Weights of a small GPT-style language model, trained from scratch on English Wikipedia: MLP 512 tanh GELU, 227M tokens.
Each number is 128 + 24 x the weight over its row's rms, rounded and kept within 0 to 255. Layers, rows and columns count from 0. Numbers have three digits each. The size before them is the row's rms in percent of the matrix's.

# v: layer 3 attention value, 128x128, rms 0.156, rows 39-63, columns 0-127
# o: layer 3 attention output (transposed), 128x128, rms 0.136, rows 39-62, columns 0-127
v39 105:172129065101159119137107140130126127149167072080151151136118133159126097122140108090099122131113113083151137092129119161131140108152122129115162140126169105145123092100136141105157114114172091128143117103112137097150146146117135150159113096114106138131151076121079154156135133143120168131167143148102160113161136105164109090152130108084124145123137085110125121083117114143109133117131
o39 112:151138173132167083142111080148141099111106091117129095110177111083124128145120131082097130101114148128134153160133137113151147113120113099129179104096116127103142102108138136113138121107160118129119108119145074104091140123155103099104110088119118136116139162130127103107115152158128088123096115135078107158112109106133125083082131123131137146133161136122148132086132078091127089142163
v40 101:115144092162135119148074127128141115141168070133126154155106101127125128152062099091089133101092105102143122106121132172147138170136125138149124154158134166150107105128149124113142119126136128104124125105137154123082140111166107169132154102158170154136130137119093109089172152144124129106127159124118147091139132121143089116108132164120149107149110079116130126176116120118123182114113
o40 103:127123152199118144127117140151154136100143099133128152167164148162095150131107074110130146118108154116169145125120148148152074141154124138155134096130118152125124162093164131105128108101157107102142116121156088103095114140152110157123114102092132103129116159125070109106130131106144056163129162135087105145117131101153143163159128124099129127123127138110149131123168149122131143164141
v41 096:126142136104141145115154090160111159099091086127162119135107122110143123147173095133108135137141134135151129157111150103142116168118124104142104134101140128131138206119114116107082138150118129134077152128138122150103111136159188103094142157063110130104175138138142126140130139105102120150161122132136122166086115070100135149107135133127111116142103169157158142156145151147149120159113
o41 094:118104124105098130119115163116137106092147105120161118144147141161112122092147138115141121140132136113093101131095144152111127153133128117135078120111113138178139106103084101118092144129137118129135117135123165101131130093116147095153112142161146126134114097087109110085132125092083190126115119159177119161098099173108128088110101125148123133153109126129092123088105158116128164058104
v42 095:126101153138131107114136099135128127135125081141128134110130140116106114160127125138169138172141133131108110175173126090119166175166141124133141170109179101087167096132122092095144095120116116101152102145161105115112140101182119090120122134145092136136135177103172135148084134090124095120109129128133136149139100121130118119146107142134069117127187126131080113117109109117142103121137
o42 098:178129129129181144144110133122128180124180132146084109171087124109138127117096147122127163136127126097131163165152114135138142151098166166128112116170136141105111166113118112147102120161162116116131128168130113145169131115156173093161162146115121134125092110117146141139124097160103146115161131119144108122186116120126121146124095099116121156167175106120112120090131173129131128159106
v43 103:091090131164148160108111140193188147124134125099144129108125116158100107128142116115123145085073130145126097126131154166143166126154156111141146087143133123153111143103148163099134110114137106116143102148162091116114149087132126113175128125134147109116136191149087109126174104105113114123140130095105107084131109109134155131107127125130127090147147105148109149140153137126129171083118
o43 098:115109133153119166160179104137157123112111111170113124143120155104125125128144113091128135171126133097119139111116143120146076130107157129133116134164094126161129128133161159056158105169139110075120175156171114139122114106150143106082113122086117137107131115109117127129093168127123080143146119123131129145131176093104118132114125121125140122086172162136118123169141098170134124096136
v44 108:112133171110164112115060131147137142168177122125129096110178124109090166154129143138167146119150111106103119172137112173131118100122140143113153129128138123108129080087141135166132136102127130134095115133139165126154141109103128129112090126092136139107125125085138196082142106143151170145100100146155151134119139115167114123162145154092121128111141149146131126124172125096097125150138
o44 109:158149122125113143114147136146117147109126096128147121123154102155125154124148094113196159121128161160067143149144139101123122127098131131102146113123144106102129120158152072161121143118154160099142108086103090130131141139153093111110135158111125161105164104124167119110149141113136140135073135160112149075141112133139092130130150113109098111107185142100133129163139079125144160171115
v45 106:147135166091128106143143131114164071121086136153128108079137123145137136128151166098102137107132123123137104117139109140085146143165147109128073139119121114122125116124115149135156115170118135132148129152135120130118093116136131127151107093139147112148138182169120092097090099100110166169155139084163119092122153143137112139091143099163171132092111154103158131164113148180164129140131
o45 108:120145128085125169167104123120121132140118153103103132165122134169136119128143116109119104121140122113138117085127117117148149117137122142121125128151147152142149139141162119070125131130101149138151127097164136096154109115141165137151161144123106089107082084113136124196127137141086142151151107157127126156114103082118169162135143141109126122154092114131132158180116144084169120052150
v46 106:148101136144114146163164107100160078147118104148094106163150101095101139155133114112097151102120147137128149124110108176124087118138144099103118103107107185142144125110159150123169133070136113137121144111152131157151107091046099125171101120118122137084152141132144135103154144169129155119128140178124099135093141087114138122099121099115133128107156121129110126142148146124119127127112
o46 098:150127104111061133113133130143138104125150175077157127111150108166135120120106140122149124145122152119136096123096081113139092122077131121127114132094126129132133116130151049128158108182127136068127134159132125110105129145130123167134120110109145098106124121131140138098131168176197145121167095126100133099119096113133118129108129107136128110134110157109150093141143113112119133179145
v47 093:091096158133141117152165142121149140113139134151149137094109167089160147114136157146130166124119125123131113090089120118131159141107125159171114111157115126157131103069083110121157099116137130119114137124155107119068125103133169109166121135118138139110125109148135101126110101144132107125137140142156092180108186128105170121115171136141116154114130063156103106136145131145136119175167
o47 096:155113135113117151110154122131121100131109114097118102084067074184147133122121130127130097165139114149112173142108132136120161109081105116157082095138138128150172118095154133123128149137119131116131138099177171166098126128122103091124129103173128124157148133125101106177136147102096091118158132127139127134157141113130132097106137152123126167120113126114094155155140112139173103170095
v48 098:115117154113130108093134113124095173151155127056092134158097104116100183122158153129104150102068107134128117108139159106131111125169105085151093100114135159136118153114145140130131141088145153084160117128150164128111131114173140152135113112117140110115163081125142152127108120147204127131135128105152151134137132136134148144121148138125156116119089175124137114122135153155130171123133
o48 100:113130082136129158082071079108130137139134109103140134143158127177120108140113116109147129100110130128133085111115146137140113157097108148134148141135170136143103091156173166149139068114110109118078126098112105125113160086128113113105134131085136130095144110137125127188097148105126118147134113124170108118108110086147106108122148120177134127125143149086132127136092106118108115095085
v49 132:096078149076092115104125158105140086120111072124135145123124130138131104115098103121126107110098127130125107081155068119122127153077146123164130166113133084129126115157146104086094156121145148144102175135139093162147141185124129153107130117129119136112143105152118140124123159164123150156139123093142164117137115102117095117101156106149119103097126124099118156154151156111140168146123
o49 119:115147135092167118112095149102104149101138112146081098108199149169112107149141145099115132104101166124130120124188120136144135155123167092171159102129129122147148134163128163110141147091093107125106155160145151096140158181103132117129134124132137121121111143124089091100132125152145152117113149150117121141103139115120128104139144115089163135161134113127127153170128172149171169136136
v50 095:088125117098158136117116127151125129111096129095148129121110070093182151129137181156110175130096131091154140124105133139132139114103093133159145127115159125114106074088108091142131134173129143161135147112111165135125115109142147170127120092115128114133124085120145178106137149122146108164130157134087141142096118156084154102139136140097115139109127158113161146144185112102122153127111
o50 093:182163105137110120076123119092122146122130136141148127121162111133166124132161091110104131160129119134199158148116112136138129107125103138155190156135147140148109118154166142151114155102150093123145125138113165119101127159120133140117149146159090147142111128128127080088155141082111126151120171157154141148151115107141161106099103106150113111158160144162119118120115079134146121177145
v51 111:146127174182079122149121156119149153120115106141098107129115166162121154148074097117176151109060145146139119118136125117103127114116157127114099122134107134109124137162136161122139114094090136137138125156132168152087191123097112109148102134158132120155104138147116126096126080112159118114125131106152108177113150097134130151128122148170123108104177147150106125159105146108124120108115
o51 103:130135148156117142131110137142160171096105164122104139104087124147100135146115129125189071140152141094123119092130131139069105124090167135090077111149116094128153146144178144112123100116090152150140166125117142118166168108093095156120160140106158131127108123145112137116129133129130093113146106127147142135120105106143129153140130124096096169106122104080158132163103157134109127166130
v52 114:136093133192088112154172140119145123114106137126133125122114078115088113109080137157099143105120116143146134121128115158148083156104130172151110125140110108129135125120147116108125073190160117122122125168116152130099128128127148137094143117189105145128118144148103101090121156138175095152131123156130084153145142093105113080086142103119145147110098141142143158151135156106139128128125
o52 111:111113113148118132123110154179138113129137088142167117108121147144153117153109125119127099129114137140190166107094138172092160098107158139173091162148109132139095126130150147136129158142126081140137139122193104087117197144093123137132123140172162120125124135142122145113147080107142092133150133133161141110104139092136123172122130117076111136151112124171099130152143132117141146120132
v53 122:154156122144137129135134107143146109095106145139124143140105136123136141131067155135088158106130104126091126130123121136141106195119145194113115127159125103150159111129110159151096106148202130158143139092093140150103127092115108124121136110128147137130132113143162152147146143166107106127129132150154054136125143145122109149153168080147103140122106087169145126128129151085130140159110
o53 114:101139096143139113125111123122130121147156148105128146185100129140120086084140096091104130187110155113156117135123136100124137165137141135136123148102136133135127103130136131159149155143096108097158136136137121117115131149131067121160115138174153106154106168147099155131154111130185108131105108165150130072171132155116136159096094129088139147128157121132140140123138049150132153127129
v54 110:104131136133125139157097160117124118136135137118135122073117056120150120100130152142112127104140133144168165171126111128141098120100120147142105148105126160123133124124135097139167128152115135142117133098098121141105104133123144132127101102145116099130108076155125100132121143089113148148132152154123138128066105138123073127083106124146190189117068139133174127166124148143103161135096
o54 101:137106112126116117131130107094107129130071130112126168096187079142107109124142104132109112122110144122160101114116120116123139142155125147126114138129148136124145126084148107137150123156110099129138109090147084151158143113080111168137113120157073081132109127114119093104162095084080120112141172136140172096080095120110155136130098130146123100127101107137092144098124124136147107115179
v55 103:182103107135126123109110119139170104123112118156151093160145173122130110135137114119104160116104156134145133140135114177117143085137158111177094135088127108162061102161130154124106116123134114131148157132139090107140131125107112139143117074160147114099133129158124119153117087114112133168108118131104117129128089099139187172138102138124093106123135094129109122143127158092076123124163
o55 101:161178099105118117123197117149176122149123162147121114136150135110104136139135110118125143126185115070106148181172107133114124097120132125136155135107111092124158130129164129097116118115109146130157142154125129145123136143121178156154149138081162109129131162140118164153113156114095155119104109113096169121134136124140128137126121115109134181145186139153093142140124099131124168139172
v56 091:088076129110131145145177099120170138161154108105092138139111111138140150105094141119133124153138079170123147122150143090126117125126101131181104099141162129083110143149146086153149165115100144124138068159105116121113175081150087109107165116144120156119134131153114125115093123088133123136135127105130140127135166091133127118126109149105124141157145125134061132108152142163123113131139
o56 093:126120118116131119129122160176109172142122147104144147162172116121140119156147140128168126099107114096134152127153135158108142120094142114207101108186136117094117119120133157131116097141141143132089126100141130129127107114170094163116103126132179134182136129087141131112122136127139171112173165099131118153133171108121179129152102123143155107132129100160110113139139126114121091179138
v57 114:142091166144126118123120124148112143143122154089150129106091106112103142152166134161137126103143093130146141119095126130117138161161149111149149071103111099064121090144145129132129164129158129102151122117133095120123111132136138125092110124108115133161141178131132129095158128086163129151144134118134143148125092108122129180171113124063142165143137132168097152081154128114138096176155
o57 103:113118143082137152128118090117158112119135117107116136147103095134125125134171141151110191098108134133133104130080078144102121131128189113150137159130108127146113087146114138112151143133146113175144147101107094143122109100192107129118132141134104114140117118101131084149160085102125137168112078167133102125144124067093094126124124106118117115153133123135086089115132104120107115112102
v58 097:112136141157110155115131106160126119134136095125167096173133153133132116129094108115136130090116136137117168088075114148122085135114100151101133113176109155160079155125077148118133123110165108088136155131122139141133129195088130119110107151156143088144152112112128122150172125134119093148142163127137153159147120148102151139142123083122113071140118129173109161092120154114114122134121
o58 095:109127141179090080102130081149158110121132124105127117101139152129120109142165123142135147134141127164148131111111100143130124149150156098156105147125138125101093121130099155138096144125095177130156133158143101137113130159121091173144160080152175138112146111125073161133086141131135129134116107166130159143167160139159099079127111123117101111090104108089152111123143134140088168137120
v59 099:140151146131114116136083114128133147139140152111138165135126110144108141165087111146105099072148114149130111181100139138128123099146120119125155089077144098127139058079113153196144112156113139111096113159125136115121135096157117112137137126092128137152216112088132160126124133173164142147152119133122139146160136134130133121102131160095118125120140127155123144120151110132115130096149
o59 098:170098140150121172084151147177111150067131087109095134140133099152126132180151126070118127111146122139117081135136110073142145129141127143091131133143145142086139091130151136130121133133165140103104104114102107108150138107157150140121118119147143119130140131128137111134129132082156094122119088169139139126150117105123107084114095142140124130153146175195099129162139110108117125131094
v60 104:175130116159105127140142146141134120073084108154132126107151158128147147127133118130116118130135119146110107100153076121135141115138136146113128150161120104165134129114154157123140103138104151136167129076118096144094094102105122112168128152117118130131112102128161155137124160085064117167123111144116101146100096152164106122141171116191106116160121162100134091158074142107106124153114
o60 098:157103124112131111149129095084113108166134126131108149149097186080117111086110107108167113175146127137117171139138149112132122154124110122077134103139100116134149153132196094140127136133094100131094157126096131110134114147114160134143136124142115108182104131161120137140136121146094149106133166123114103114136107135096105120075097167115153167155087147098166137111090112125125143130130
v61 095:146131109124157125114126136149144086119115143155136113110143145095143142136127120159102139126127106100130114124154120151111137122119113107107113141094138107139161126135208097109108139104117130115155143156130118097145150161169115119109196147112109106122111117121117131136117101163154208089096129134115139087141092129127100151102111133146162143136132123100152112148086198123104183146098
o61 092:156143135135163177139131167123143147161143092148135130081178153118133119129111115158108133153147177113156116122167156170121114129123079098092144131124108134169173109092102101124091124099098094121123136129133116144161139096138139129151108142084089083127149121159103156093139122175158157140110154114133090113110106106167143165160136119106114132138140150138119113113085147121136115121116
v62 104:121145134146109140141101103128128127139148127087171159079174126131078173142106126155153140093132083135108076143133117177125105107154130111156152153140138118124108123158149086107138102115171122148111098151100139135125120165159113146124098115154142081164150133140122174112169116133163177168096123114134106100098156117156117130133142135108131129169132125127144101104137076120125124162133
o62 109:131120156176177169125136166146098134126140113120146161144190127124120126146128098129158144127161157157117141109120126154155124144145140152135161149105128140137153155117158129112131155131148154135130149106123083165148114145164119131096155202161113157120121156113091154144147137155123114160118102145149117102155130148135074121060146153122107127130127134107088161152157136091148117148160
v63 089:173130137140140140129161140123137145111100118129126180129121146092137138120097140115135158132108112190105122076147158094120124159114115118141159117172118098126072129173125144108109125140118127114129106108114137113098150157104102159094118192122132163142153156099102184114110106148122106144103144118134096114137128142099123113125123158134161100123133163103114059133091120128130135167085